config.toml
num_hidden_layers = 8
hidden_size = 192
num_attention_heads = 6
num_key_value_heads = 6
head_dim = 32
intermediate_size = 768
vocab_size = 2048
hidden_act = "tanh_gelu"
norm = "layernorm"
norm_place = "pre"
norm_eps = 1e-06
positions = "learned"
qk_norm = false
attn_scale = 0.177
bias = "none"
tie_word_embeddings = false
parallel_block = false
init = "normal"
init_std_qkv = 0.0361
init_std_o = 0.00901
init_std_up = 0.0361
init_std_down = 0.00901
optimizer = "soap_variant"
learning_rate = 0.00531
lr_mult_qkv = 0.7
lr_mult_o = 1.28
lr_mult_up = 1.35
beta1 = 0.95
beta2 = 0.95
lr_head = 0.00969
warmup_steps = 200
schedule = "cos"
final_lr_fraction = 0.1
batch_tokens = 65536
max_seq_len = 128
doc_mask = false
train_tokens = 154100000
max_steps = 2352
dataset = "wikipedia_en"
Each number is 128 + 32 x the weight over its row's rms, rounded and kept within 0 to 255. Layers, rows and columns count from 0. The size above them is the row's rms in percent of the matrix's.

# layer 2 attention output (transposed), 192x192, rms 0.123, rows 73-90, columns 0-191
size [ 88  84  88  97  94  85  88  97  96  97 106 107 104  94  88  86  83  86]
[[199 115 106 140 143 153 108 108 155 122 132 168 109 126 129 151 122 138 118 172  90 152 172 180 143 180 131 207 138 167 137 143 187 160 109  85 196 177  92 118  99 142  75 129 114 145  83 109 105  79  73 187 120  73 139 128 112 125 111 123 149 146 150 176 133  99 186 100 110 146 186  87 175 168 118 137 131 105 124  80 154 171  98 170 113 119 125  85 185 185 125 142 150 141 209 161 123  97 135  79 129 127  93  93 119 147 155 127 106  64 182 157 162 146  62 135  96 124 105 101 135 212 117 139 120 105 173 134 176 129 142  87 120 137  96 151 141 147 126  74 126 121  68  88 138  70 128  92 100 124  81 124 115 127 144 165 146  72 111  90  94 137 152 109 145 154 115  72 152  78 104 136 166 194 122 108 111 104 159 122 119 159 176 142 109 112 167 128 146 143 132 119]
 [173  94 115 180 123 180 116 192 192  87 176 147 162 119 132  85 123 112 119  80 139 138 135  88  93 136  87 141  86 116 168 125  90 115 143  91 107 112  75  82 105  92 164 158 143 105 125  76 211  82 127 154 107 169 132 131 125 139  84 105  98 180 128 175 106  44 145 101 113 147 149 119 149 196  98 103 117  95 130 147 140 122 155 115 163 120 156 135 100 119 107 149 147 154 139 115 178  72 185 122 133 124 174 179 124 132 115 119 151 180 147 108 166 127 135  94 118  92 158 116  94 138  86 176 155  66 139 124 135 166 162 123  77 143 115 101  91 119 112 187 152 117 110 116 155 160 133  74 157 123 130 126 108  71  72 158 149 135  87  66 156 130  92  93  88 159 126  68 135  89 165 175 125 194  99 123 106  93 141  92 110 145 100 153 137  99 160 114 110  97  56  90]
 [143 115 100 149  72 137 116 144  88 138 130 146 156 119  90 116 168 102 165 124 157 126 141 145  80 184 159 128 123 158 122 143  88 107 128 122 197 121  76 108 118  90 114 124 116  99 127  64 134  98  73 140 157  89 183 141 149 188 117 108 163  96 125 179 103  98  97 154 128  94 141 123 144 120  90 177 174 137  88 143 120  42 206  99 105 150 107  65 115 111 137 141 146 119 115 156 216 143 122 140 121 105 171  90 124 118 140 155 140 185 147 111  99 135 140 125  67 127 103 120 104 143  97 166 159 114 119 133 102  77 149 101 161 118 155 146  97  98 103 152  64 127 172 128 132 144 131 127 122 114 157 160 111 140 139 185 107 105  96 104 178 141 145 184 135 145 183 134 120 115 163 103 195 108 132 119 140  96 146  51 151 132  78 121 127  91 155 127 168 255 117 119]
 [211 123 124 130 116 156 121 207 205  78 124 120 140 153 162 177 184 151 114  98 137 151 151 115 119 121 104 121 174 150 132 132  91 156 105 134 180 101 142 190 164 101 127 164 131 128 124 117 146 139 144 162 169 106 162 106 118 153 171 146 151 151 158 166 108 182 119 127 113 141 144 109 119 100  89 157 156  99 108 147  50 174 142 100 101 108 169 153 155  94 123 179 114 116 110 110 106 145 124 175 118  94 154  99 131 161 183  72 136 145  85 194 127 131 151 144 154  86  88  66 114 140 178 138 202 128 102 118  39 135 144 128 147 135  77 142 129 120  99 130 153 118 152 157  95 137  78 142 158 120 191  80 137 140 110 122 170  29 167 155  97  74 177 121  80 127 152 118 133 109 144 143 127 164 191 187 127 139 109 105 180 119 134 105 113 118 109 120  85 100 122  83]
 [130 117 124 161 174 117 166 130 180 127 164  69 123 104 133 132 151 161 129 103 124  86 104 136  99 131 132 138 139  66 157 119 114 111 137 170 169  99 118 113 151  81 113 113 150 115 138 179 127  94 131 150  83 172 105 188 119 168  83  89  99 165 134 104 119 163 162 165  47 141 142 109 164 152 108  98  86  92 180 132 149  91 152  77 117 149 103 196 159 111 111 201 146 155 116  89 160 111 121 126 135 156 144 184 107 134 156 102  72 166 156  70 144 110 112 121 117 137 125 106 100 157 143 139 157 123  83 119  92 131 141  98 149 161 124 144 155 105 156 125 132 151 115 171 106 118 111 125 126  61 184 181 100 215 162 115 101 153 188  72 165  47  94  84 120 160 159  68 108 113 167 135 110 118 128 115 163 144 137 167 108 184  68 167 199  78 135 120 134 114  72 142]
 [124 140 105  56 192  87  97 145  85  95 126 124 154 169  83 130  83 153 130 170 117 128 156 129  86 113 118 166 105 120  96 129 123 135 136 146  99 156 176 114 105 140 127  95 114 146 104 161 156 116  82  79 129 197 138 144 132 155 142  92 165  82  69 188 161 103 142 133 177 165 131  90 145 126 149 173 134 138 141  50 126 150 134 153  49 125  93 123 173 199 149 150 140 133 135 141 109 130 106 106 132 105 162 129 129 138 105 132 110 171 109 119 141 137 109 146 157 130 104  35 153 184 207 171 130 144 119 106 106 146 183 102 132 188 166  88 120 124 156  78 163  91  81 150  52 125 118 178 160 132 112 104 128  93 130 125 136 177 101  92 104 160 130  95 162 126 180 101 125 103 147 150 150 127 143 143 145 104 155  80  58 114 105  45 104  72 103  76 135 146 149 159]
 [161 121 114 156  70 172 152 160 111 112 131 144 102 127 137 135  88 143 123  99 128 143 137  46 145 142 148 109  49 108 103 123 126 131 119 180 165 118  59 176 128 136 146 165 119 122 132  71 106 173 161 195 112 139 130 159 141 116 143 200  45 122 148  76 159 137 129 145 116 183  69 113 127 126  92 143 105 112 115 126 147 123 109 162 122 141 116 170 119 150 113  87  93  79 129 182 102  99  87 105  63 124 121 105 124 135 117  47 114 154  84 131 105 131  65 116  80 164 108 156 124 116 120 140 134 117 120 111 122 143  81  86 134  86 115 103 119  88 111 137  75 117 179 143 130  94 149  99 138 167 138  42 190 141 123  68 182 175 129 109 117 131 216 122 167 142 113 179 185 105 137 167 102 143 160 134 144  90 132 134  94 119 162 171 108 128  80 156 132 189 145 158]
 [124 115 179 171 114  99 138 193 153 101  87  86  95 109  95 133  49 196 153 125 171 120 164  79 126 210 124  82 149 156 118 172 116 176 191 121 168 146 119 179 160 155 134 126 153 148 118  72  89 115 140 144 105 126 173 170  79 119 113 151 174 166 185 177 154 135 104  88  83 133 123 149 172 122 127 156 133 154  90 151  55 101 124 146 163 163 128 169 149 142 138 133 135 108  78 131  80  86 206  94  81 142 101  55 139 166 152 144 131  97 102 121 110 157 179 153 134 112 166 118 123 125 147 119 148 113 137 103 113  94 103  28 153 177 121 134 130  61  95 163 133 137 172 106  66 139 116 106 132 106 114  95 117 122  94 180 135 121 107  95  98 112 131 104 128 153 136 168  67 138 124 135 139 136 154 109 130  84 185 154 136 128 152 171 117 148 129 116 163 159 143 136]
 [ 99  90  95 172 127  76 116  72 156  81 104  71 126 173 141 120 138  89 129 114 136 173 123  63  59 147 106  86 133 116 189 162  91 138  97 139  81  71 137 122 168 149 151 129 123 148 132 109 109 158 107 176 157 165 150 141 107  85 158 176 136 131 152 110 120 159 123  83 124 153 153 116 129  98 151 100 115 144 183 187 175 176  80 119 159  99 133  74 173 124  69 118 139 142 126 132 119 125 150 133 208 121 138 131 135 158 112 177 101 127 101 111 127 117 113 154 157 125 188 191 112  29 113 177 185 132 163 102 127  98 104 116  93 114 127 202  79 155 158 150 112 189 147 131 103 119 116 122 144 114 163  93 159  85 188 140 136 107 168 155 174 137 121  95  87 133 146 171 112 153 139 162  75 166 133 168 121 105 111  83 146 151 123 127 114 130 139 141 162 117  60 190]
 [104  93 164 109 131  94 155 119 141 129 115 139 134 117 138 151  94 137 116  85 136 112 152 135 138  94 127  98 105 140 165 156 120  49  70 136 106 102 119  55 136 205 152 142 144  61 150 158  34 172  55 109 190 138 155 162 124 111 133  89 213  86 101 131  64 122 109 170  80 143 115 140 121 185 167 132 127 116 110 161  87 123 123 114  92 118  98 135 141 134 154 142 147 140 126 113 153 110 153 138 107 121 156 141 131 129 132 134 139 129 197 115 145 115 157  75 133  59 119 127 161 158  71  87 118 100 131 205 166 152  55 147 105 148 151 140 143 181 186 139 151 174  80  91 104 119 129 142 136  95 124 177 151 129 141 167 167  99  74 149 161 128 106 149 111 101  72 147 140  89 109 169  69  94  90 157 131  94 150 120  79 129  75 123 135 165 147 186 150  98 130 119]
 [108  66  40 113 118 145 210 119 135  98 105 101 153 133 110 122 100 156 187 159 170 122 129 139 135 150  97 120 144 128 116 132 120  43 119 153  91 155 127 132 164 150 187 145 129 153 104 113 199 103 120 140 182  91 179 179 160 134 144 113 183 139 138 158 103 114 100 146  98 174 114 151 134 115 143  86  96 148 130 162 134 174  82 112 107 123 149 123 137 180 128  99 129  74 146  68 123  78 133  78  92 166 179 172 146 141 183 140 202  85 145 130  93 111 144 130 145 110 168 126 112 117 172 121  99 118  77 127 129 119 104 125 152 126  95 140  92 159 122 240 128 114 109 118 119 107 114 137 126 142 177 203 131 151 165 164  77 170 130 106  60 144 129 159  86 112  43 117 159 164 135 106 112 137 126 148 158  81  93 114 166 129 128 113 137 130 108 159 179 161 102 119]
 [108 143 214  97 142 135 156 120 204 140 153  76 139  96 126 138 115 201 162 174  71  87 129 141 113 124  80 115 172 184 109 146 200 117 110  71 149 127 127  97  93 133 167 112 143 128 135 169 164 121 138 138  29 115 116 130 148 166  67 116 160  95 142 103 175  92 144 140 189 124 129 155 159 150 190 142 149 158 142 128 145 175 164 205  79 124  38 175  75  91 145 129 194 171  99 133 167 150 134 146 122 129 144 103 161 166  95 104 106 134 185 138 150 121 102  84 104  82 119 177 139 107 156 103 106 137 166 126 109 129 136 122 103 107 181 132 113 108 140 138 135 132 125 146 137 135 103 118 180  94 133 112 136 123 161 121 102 180 138 121 171 107 132 152 147 138 117  63 118 151 118 138 155 155 119  79 135 132 191 131  55  94 151 135 177 110 121 150 160 108 161 153]
 [165 155 160 176 134 109 115 122 136 135  48 122 110 128 168 113  94 118 128 129 124  90 124 103 120 127 109 150 121 126 181 227 149 116  87  90 147  82 131 145 112 110 171 126 116 116 101 107 143  85 173  85  74  97 118 139  48 160 169 130  93 206 173 110 131 171  72 130 159 162 155 121 145  95 126 141 153 107 188  94 125  85 178 145  97 128  75 142 148 128 106 120 132 129  86 157 175 110 121 136 125 158 131 159 114  91 142 109 113  95 140  78 105 181 124  78 112 101 124 113 148 107  83  56 184 133 155 114  89 135 133 105 121 135 133 126  91 163 157  55 162 115 121 140 131 149 123  95 127 130 118 137  95 186  83 116  96 131  91  61 114 113 174 142 220 186 139  92 180 137 123 144 136 144 149  79 107 133 151 101 108 161 141  87 117 140 199 140 162  86  57 139]
 [ 84 113  66 112 175 111 188 162 141 174 117 177 116 117 159  96 129 155 131 115 120 159 126 126  93 100 157  92 120 159 199 134 153 145 138 161 151  50 136 119 150  87 127 154 115 144 139  91 142 121 131 151 125  97 112 166 127  85 135 204 164 127 127 150  50 126 128  67 140 167 174 157 110  96  95 138  74  68  84 122 143 100  79 130 100 135 210 103 133  70 174 140 130 142 168 148 136  98 120  99 168 125 129 122 118 137 119 149 126 175  63  99 169 111 127  94  81 115 158  95 140 110 127 125  68 117 116 116 126 123 117 145 179  97 112 135 160 147 100 122 166 111 159  86 116  98 108  97 107 176 159 145  91 129 142  52 144  55 174 119 122 122 104 160  79 180 164  72  94  98 100 119 111 171 122 207 157 163  93 142 110 149 153 100 110 182  99  76 147 125 160 120]
 [ 87 117 172 101  75  88 156  93 136  66 163 142 164 104  74 150 170  65 153 102 136 167 109 155 102 191  99 149 132 111 112  82  96 143 132 119 142  74 169  93 121 106 108 164 152 138 161 128 148 146  93 117 100 159 149  87 153 143  75  98  71 128 168  49  93 143 160 100 111 124 110 176 152  98  93 170  95 134 118 167 140 123 138 140 133 114  97 154 135 128 137 108 112 102  57 114 102 112  98  87 170  64 195 142 136  46 152 166 106 114 102 122 139 135 166 104 195 122 162 136  93 127 119  53 147 147 140 149  92 162 112  73 161 145 189 149  83 166 173 109  84 162 111 101 109 160 138 126 111 141 143 156 168 130 159  63 129 117  93 173 111 175 150 162 123  87  88 126 133 144 111 127 122 118  70 122 149 120 138 111 184  88 120 127  93  90 134 118  70 115 183 136]
 [110 110 128 175  81 117  96 102 107  85 140  68 141 135 134 172 135 134 173 105 126 119 121 139 116 218 145  89 130 141  65 152  89  99 115 108 159 148 144 124 104 125 139 164 128 128  61 127 185 141 125 148 148 110 106  99 167 162 202 189 109 139 111  94 124 116 109  88 138 121 123 109 117  83 149 118  89 114  93 122 130 104 199 147 149 131 114  97 124 157 114 139  76 103  96  96  80 102 135 159 129 107 123 160 145 110  77  81 160  96 153 133 185 197 125  71  60 197  79  99 123 161 155  95  64  85 128 132 115 154 134 118 108 186 114 138  78 144 122 112  99  98 138  90 177 141 167 131  99 166 175 109  96 153 146 137 110 150 159 103  38 107 139 146 229  48  82 120 124  82 149 132 131 115 146 118 128 179  95 127 105 117 119 140 128 107 126 144 123 181 145 126]
 [111 124 204  92 153 167 153  41 121  84 125 133 151 125 114 122 156 148 103 187 132 142 112  82  89 151 133 139 151 123  95 182 147 172 146 134 130 102 165 113 116  51 169 159 144  78 175 151 115  92 160 168 131 122  86 112  76 191 148 130 120 164 103 171 138 102 108 136 106 113 121 149 121 178  58 122 144 120 132 107  97 100  66 122 148  97 125  81 153 130 124 141 115 148 136 108 104 178 122 110  90 140  69  93 127  95  91 186  85  96 122 189 125 105  85 111 173 130 162 105  92 179 110 149  77 105 124 128  97 201 132 186 155 127 139 164  96  95  64 153 142  98  93 127  57 126 133 113 121 210 111  92 152  94 125 121 151  73 147 122 126 130 152 106 131 109 171 178 128 134  80 106 145 178 119 164  95 136 124 125 134  67 108  91 161 101 158  89 104  92  92 125]
 [152 129  98 118 124 176 124 100 188  75 192 162 159 130  77  90 119 111 122 179  66 154 138 169  95  91 130 154 102 136 104 148 152 167 134 108  86 146 136 150 125  95 155 135 106 196 177 146 132  69 163 102 111 145  78 142 131  89 114 116  99  72 153 144 108 140 120 162 153  40 165  72 175  80 169 115 138 211  85 112 154 177  91 142 121 102 121  82 136 148 165 133 135 150 172 116 139 128 141  90 173  94 140  89 125 120 116 132  68 111  79 133 145 157 128 181 116 181 114 106 137 136  94 190  53 124 134 144 123 172 152 132 148  87 122  77 113 101 143 161 103  97 182 150 175 151 136 184 153 162 179 109 197 124  85 122 127 153  94 168 132 133 155 132  95 178 146 120 141 131 129 156 147 123 125 166 163 166 146 144 145 155 150 115  87 139 110 113 171 121 197 137]]
# layer 2 attention value, 192x192, rms 0.0746, rows 74-91, columns 0-191
size [ 94  98  98  96  96  89 101  97  96 109 105 103  96  97  86  85  89  82]
[[ 90 129 112 100  90  59 119 112  56 156 119  99 118 120 140 185 102 133 100 158 132 115 130 179 183 115 107 153  92 137  89 126 151 142 139 163 101 136 193  97 130 149  92  88 109 113 101 189  74 109 136 103 166  33  98 102  89  79 155 153 154 123 121 127 121 200 133 112 171 129 112 152 103  48 160 134 150 155 122 130 106 130  92 113 144 206 107 160 116 100 135  98  89 115  90 205  84 176  41 129 183 143 106 139 100 129 142 115 145 100  82 141  92 107 137 134 100 164  99 102 127 150 172 112 135 132 117 153 135 122  71 130 154 133 118 114 134 103 194  55 123 143 173 165 150  98 158 173 106 140 185 156 115 142 139  88  83 167 135 194 111 153 155  92 115 120  84 104 126 157  99 142 120 129 128  87 119 115 146 197 143 110 172 133  91  96 113 148 162 130 135 148]
 [104 165 109  86 163  96  96  76 151 114 121 183  72 135 154 184  88 137  98 128  92  32 142 148 148 162 137 155 149 162 197 131 143 121 138 114 145 165 161 100 123 151 176 131 148 110 149 173 144 131 146 129 130 175 113  81 135 112 156 120 142 140 154 152 115 155 166  89  51 161 124 137 100 105 151  79 125 153 109  68  90 179  68 139  94 144 156 128 152 189 103 138 159  92 106 127  72 161 104 130 161 144 109 140 193 101 144 132 148 129 105 175 107 134 112  87 156 148 109  65 141 100 113 120 136 189 149  62 137 178 107 123 119 114 154  73 128 109  97 175 153  82  84 118  83 151 141 156  54 118 136 103 127 157 111  77 137 105 140 146 109 124  99 137  81 142 100 109 111 148  80 179  81 111 180 119 151 112 156 102  89 134 181 186 100 123 107 121 130  55 121 180]
 [125 114 120  66 163 137 119 115  78 173 156 129 137  97  87  83 128 125 161 102 147  83  63 151 128 161 178 127 103 114 136 172 149 182 158 115  97 166 154 137 101 106 113  83 156 142 143 191  92 126  45  99  93 176 105 104 149 145  96 158 107 107 132 175 165 104 168  99 174 118 121 107 115 135 106 102 145 175 114 125 178 116 159 137 136 160 133 121  71  71 131 139  99 169 131 174 106  94 117 110  33 149 136 133  73 104  79 165  93 122 186  53 111 128 142 110 120 158 140 198 140 151 120  58 100 133 205 107 147 138 130 135  72  95 125  79  99 101 109 126 146 100  84 118 146 126 199 192 144 134  91 183 101  88 128 115 108 156  66 108 123 130  93 158  97 137 145  81 135 131 158 114 108 124  67 111 180 123 125 135 119 117 157 128 104 109  82 138 156 147 144 116]
 [141 114 124  68 102 152 121 138  73 173 110 158 144  99  96  98  76 178 108 163 125 137 186 138  75 125 158 154  81 163  98  90 139 141 121  68  77 151 124  75 124 162 134 128 115  97  94  92  81 179 106 167 166 106 154  70 111 120 173 130 198  91 100  71 191  90 212 111 139 176 146 113  88 128  95 107 159 154 135  54 120 114 124 144 152 187 131 133  96 107 129  80 115 141 133 157 120 140 130  96 156 109 135  99 134 124  84 171 200 128 167 133 152  81 145  89 118 131 121 122 124 132  73 147  67 109 134 174 154 119  84 110 164  53 179 148 123 110 147 128 119  94 119 123 143 130 136 155 125 117 151 102 162 110  77 107 132 131 107 179 133 172 178 102 123  71 101 133 140 128 115 111  94 140 137 137 109 129 111  93 159  57 160 128 106 168  85 104 114  94 184  71]
 [119 123 130 166 115 158 202 116 168 156 122 148 106  78 144  97 160 175  98 135 165  88  59 104 151 139 112 126 172  82 115 105 101 178  74  87 152  86  85 119 137  73 140 132 144 176 145 141 103 103 184 125 108 121 118  92 164 116 131 125  92 125 135 127 126 129 135 114  92  60 110 139 161 139 130 123  70 108 146 181 200 109 116  85 217 172 174 101 138 141  92 154 123 130 129 185 129 111  67 163 133 179  47 148 182 109  98 146 152 153 181  93 142  99 118 120 103 111 106 153 127 138 118 109 140 144 108 133 166 120  85 136 149 142 130 114 117 165 124 147  48 126 142  88 159 106 145 109 108 126 164 139 156 143 124 173 148 125 109 164 184  94 127 183  72 137 110 184 145 139 140 182 132 142 139  95 156 110 123 145 197 151 109 220 153 213 120 134 122 134 118 124]
 [140 136 156 158 131 104  52  73  94 122 172 161  89  96 126 127 134 112 150 126 144  96 120 184 115  82 125 160 231 149 198 130  71 111  91 113  89 157 206  39  60 100  97 129 135  90 182 112  90  93 129 151 151 125 171 152  69 154 120 119 180 100 123 187 167  81 131 140 165  80 154 174 137 136 159 165 144 159  98 133 118 127 177 123 149 138 154 127 125 143 130 139 150  93 155 110 171 160  94 147  97 182 144  71 125 169 166 110  94 163  96 113  94  69 110 141 159 132 192  95 116 125  82  95  72 136 103  76 157 116 132 134 146 128 137  89 112 172 115 135 134 170 150  97 143 173  95 153 144 123 132 157 122 101  86 154 108 109 124 144 132  89  60 152 142 133 146 147  81 161 117 112 111  97 114 119 142 132 138 102 105 137 146 160 131  90 113  89 140  89 140  70]
 [136  85  82  89  93 144  65  84 136 153 202 128 125 155  98 140 141  94 122 123  91 138 147 147 154  96 145 147 113 107 225 128 159 148  99 126 134 163 125 100 134 142 140 140 119  89 120 173 136  93 121 154 136 177 114  60 163 163 162 127  82 128 100 157 161 151 145 173 151 154 109 124  54  68 138  85 155 115  95 121 135 139 165  81  86 139 105 124 133 108  96 198 153 179 130 173 147 166 123 142  83 141 155 179 134  90 138 164 105  85 120 159  81  99 158  69  59 129 161 174 155 116 168 159  87 156  74 188 153 157 116 215 125  97 116 111  86 136 151 156 142 133 133 175 147  92 167 118 149  88 126 112 101 147 155 120  96 108 109 141 122 113 104 138 102 128 140 129 199 110 163  83  56 139 116 114 164 138  68 134 128  83 103 103 122  73 122 144 137 141 114  75]
 [188 113 144 109 118 175 140 134  71 160 139  91 120 150  82 125 138 114 115 118 148 115 123 214 146 146 110 122 125 129 109 124 136 143 134 154 112 191 119 126 129 141  84 105 123 137 126 110 159 105 160  72 125 113 117 128 157 130 109 116  81 133  86 210 138  75 140 170 147  96  60 100  66 156 124 132  97 126  73 117 111  83 166 158  63 102  56 135  61 109 164 149 128 122 156 110 135  55 101 134 118 166 168 164  87 161 132 110 128  88 117 133 141  97 137 121 137 133  85  61 105 208 195 150  44 132 121 118 112 139 115 151 148 106 125  52 180 167  61 118 155 127 157 130 117 182 143  95 128 109 107 144 134 144 129  63 116 147  67 122 129 104 140 143 123 123 148  81 160  95 110 115 139  87 153 134  65 135 117 159 150 137 143 128 181 106  72  89  98 139 181 117]
 [152 116  88 154 131  91 116  97 149 127 114 116 155 132  52 109 130 129 110 120 110 136 144 110 107 182  66 136 141 156 116 130  77 187 174 157 136 128 121 136 162  85 164  95 135 152  69  81 140  86 188 137  91 120  85 116 116 154 185 148  86 133 114 141 166 109 122 123 129  79 145 142  89 125 115 108 148 143 131 121 117 131  41 164 108 157 151  86 148 107  36 167 126 132 122 136  59 127 158 139  85 140 134  92 148 105 167 135 178 131 109 111 153 110 161 120  94 146 185  78 132  86 114 140 146 176 120 100 154 122 219 127 106 108 135 163 144  32  90 102  17 177 146 115 115 100 136 157 116 150 168  97 130 140  95 103  61 153 135 109 113 103 147 106 132 121 106 120  87  86 110 121 158 192 152  76 102 170  78 126 111 125 153 117  91 128 111 105 110 103  92 162]
 [125 140 162 164 118 125  43 160 146 102 134 129 107 100 120 153 137 128 104 112 117 112 140 129 124  98 113 115 179 144 101 123 111 169 153 152 119 101 104  53 147 132 126 121 118 114 164 173 109 167 149 127 101 137 135  53 122 110 156 173  40 166 158  95 106 146 172 116 134 147 122 113 131 119 136 176 176 114 130  92  86 103 115 112 133 131  80 137 100  88 114 110 124 150 113 147 115 141  92 198 174 119 183 106  89  98 109 138 112 183  94 134 143 126 113 144 125 139 108 120 138 122 138 134 108 153 147 122 146 176 123 168 118 150 167 123 115 144  84  83 150 126  95 140 153 105 134 123 111 169 102  13 188  86 102  99 117 122  73 154 168  88 128 126 155 138 146 131  69  86 117 163 155 206 125 129 125  49 191 107  45 124 168 158  35  93 113  68  74 136 163  89]
 [146 100 125 128 109 156  99 118  70 141 139 144 155 192  88  67 128  99 109 114 161 183 168  98 127 124 140 185  37  76 115 172 123  75 157 121  83 145 115 142 138  72 123 152 143 152  98 131  62 118 110 164 200 153 149 133 162 135 169 118 124 125 117 108 124 163 168 120 110 169  97 119 103 109 122 165  47 134 150 148 126 108 160  84 152 199 183  89 164 161  69 123  81 119  95 138 121  76 136  76 145  98 122 135 121 156 176 135 156  60 117 143  95 149 145 212 137 138 121  79 105 163 109 171 146 126  74 162 189 183 107 157 125 124 122 129 120  81 113 118 105 123 160 130 128 148 139 163 139 143 124 117 130 161 107 161 155 107 154 179  50 138 151 113 135 103 151 176  92  95 149 180 114 117 166 103 126 134  72 118 195  95 124 132 124 108 111 156 159 116  97 107]
 [160  88 120 118 146 150  71  70 138 161 152  76 180 154 120 139 163 146  43 102 181 134 148 130 166 144 128 128  81 112 128 109 108  88 167 140 129 106 144  99 121 150  56  75 157 120 116 136 110 188 146 187 183 114 207 104 164 142 138 110 116  70 125 139 147 110 142 124 142  68 148 139  75 178  91 108 116 125  99 153  48 151 102 123 114 129 165 183 106  97 159 129 104 124 141  82  92 124  85 138 202  77 109  89 149 129 140 159 141 120 116 137 123 116 163 154 129 163 130 108  90 130 122 148  84  45 109 136 149 166 114 129 140 106 142 141 133 110 133 144 133 160 148 120 162 131 116 110 209 123 226  92 183 131 152 163 121 134 154 171 147 124 144 114  83  90 146 162 102 125 124 208  95 157 149 145 169 124  71 179 111 113 127 114 128 103  76 134 125 177 111 133]
 [164  98 175  94 160 170 107 143 139  85 142 105 152 133 112 173 114 132 102  85 181 102 136 143 147 118  47 112 133 170 109 158  93 138 128 136 108 112 114 102  74 170 129 128 105 120  90 151  98 120  83 117  80 163 154  89 115 169 104 137 114  96 129 142 220 104 154 129 129 144  87 125 114 172 138 168 145 226 165  73 139 156 186 104 186 170  78 145  92  95 119  84 134  88 119  99 180 142 133 169 114 127 158 113 102 195 134 158 138 113 229 106 151 159 112 108 134 132 141 118 128 119 133 111 184 152 196 164 111  81  76 170 148 158 172  99 121 128 136 150 101 152 104 185 126 174 124 158 170 111 103 166 141 153 157 133 108 155 130 131 129 107 111 150 183  89  84 126 204 112 150 151 180  83 172 126 117 172 150 102 152 111 124  98 101  99 140 151 121 101 129 102]
 [166 142 120 168 175 142 110 140 130 174  76 131 121 117 193 123 105 140 160 124 107 112 177 104 112  67 139 128 156 117 162 146 106 144  90 176  97 180  80 163  90 143 214 115 126 136  93  92 129 168 127 151 143 123  89  93  91 101 126 153 127 118  74 131 125 161 157 144 145 174 144 118  78  96 169  38 151 115 134 116  92 186 131 147  81 123 122 139 112  78 119 144  53 180 131 123 200 136 168 133 120 182  83  88  66 116 143 141 163  84 126 160 123 118 114 159 115 169 120 127 124 146 152 190 143 140 117 112 170  99 161 162 107 102  90 107 104  76 102 196 168 117 140 139 101 121 127 137 125 130 143 101 123 119 135 211 123 128 110  93 157 117 104 111 110 154 111  70  41 119 113 174 120 212  92 101  58 113 110 181 136 122 137  91 127 143 116 156 128 123 140 100]
 [103 123 137 122 125 146 146 161 164 118 178 145 104  90 136 167 118 157 131 116 133 180 125 127 179  64 188 130 176 132 165 124 190 143 169 144  60  79  82  94 105 138 155  90 170 143 155 111 156 196 126 132 157 134 143 117 100 109  98  46 126  90 124 175 131 148 123 146  88 161 102 100 143 131  79 126 168 147 151 130 134 192 131  71 104 138 151 138 102  95 134 125 148 159 173  65 120 177  79 128 128 109 100  72  97  97 188 167 131 146 118 110  83 104 152 177 159 141 138 135  90  75 145 144 144 173 116 115 124 102 128 104  98 133 180 127 133  90 145 199  60 163 169 183  62 138 132 176 125 125 113  63 151 104 110 142 149 134 137  98 164 148 121 124 135 159 147 162 152 186 111 115 112 138 161 155 155  91 185  67 148 191 145 139 114  92 127  71 135  83 136 142]
 [155  88 126 108 137  70 120 188 142 129 164 148 123 135  89  89  91 167 100  87 172 104  56 147 145 124  92 120 161 104 137  80 126 113  70 127 160  81 138 168 148 201  81 143  83 148 102 160 103 182  90  82 104 154  65 108 105  82 117 154 116 115 110  75 109 166 104 140 165 143  90  79 184 131 155  82 179 108 132 111 121 104 160  65 134 103 147 158 125  89 143 156 119  88  87 159 121 136 214  84  81  52 143 122 109 185 129  85 119 127 100  94 142 158 145 138 124 156 113 163 189 104 123 143 108 174 107 157 151  86 154 115 133  96 132 150 163 156 133 144 152 113 150  94 120 151 141  96  93  79 112 164 180 132 150 137  73 129  66 161 133 102 149 124  81 156 124 100 177  98 133 153  96  79 108 111 121 155 136  96 153 168 101 142 128 159 151 181  79 118 134 148]
 [123 141 124 127 178 198 166 140 115 152  79 140 124  73 170  80 127 121 163 111 180  89  69  92 209 185  78 122 188  73 150 158 125  75 146 157 129 128 118  84 114 128  83 100 110  53 125 165 125 137 125 144 172  87 152 136 103 124 130 149 180 155 137  97  93 126  86 112 171 164  88 145 117 143 111 131  78 102 130 116 162  91 162 124 177 144 116  71 161 110  84  68 136 109 126 125 144 132 111 124 114 172 131 155 149 102 116  84 142 213 185 142 112  76  86 141 161 129 134 126  87 140 140  59 147 138 165 129  73  80 148 164 122 150 129 142 136 177 125 113 125  94 173 134  89 166 115 100  87 161  81 162 173 151 156 134 120 110 179 160 150 134  77 123 189  99 132 137 133  85  88 136 137 118 117 124 122  84 196 127 118 112 129 165 147 171 174 173 151 123 117 130]
 [149 144 163 132 104 100 152 132 120 146 191  98 106 131 137 144 204 117  54 122  98 163 130 137 134  95 126  99 157 116 146 139 115 149  69  96 139 113 119 125 100 135  79 145  97 203  60  49  78 148 143 129 124 126  65 114 170 181 145 161 123 170 124 123 136 104 123 152  77 118 146 144 137 168 117 120 138 113 104 165 109 131 117 110 160 120 149 134 101 122  87 118 142 125 104  48 100 118 137 147 118 140 134 171 200 119 105 173 171 185 183 145 136 102 179 148 140 129 159 161  75 154  82 148  94 102 181 167 190 124  99 147 181 107 129 119 104 143 105 130 140  95 103 141 135 121 142  86 161 126 148 186 185 144 155  76 162 117 103 145 134 144 146 120 119  99  98  73 122 118 201  86 124 114 109 156 230 135 125 119 157 162 108 129 158 166 133 142  68 149  39 124]]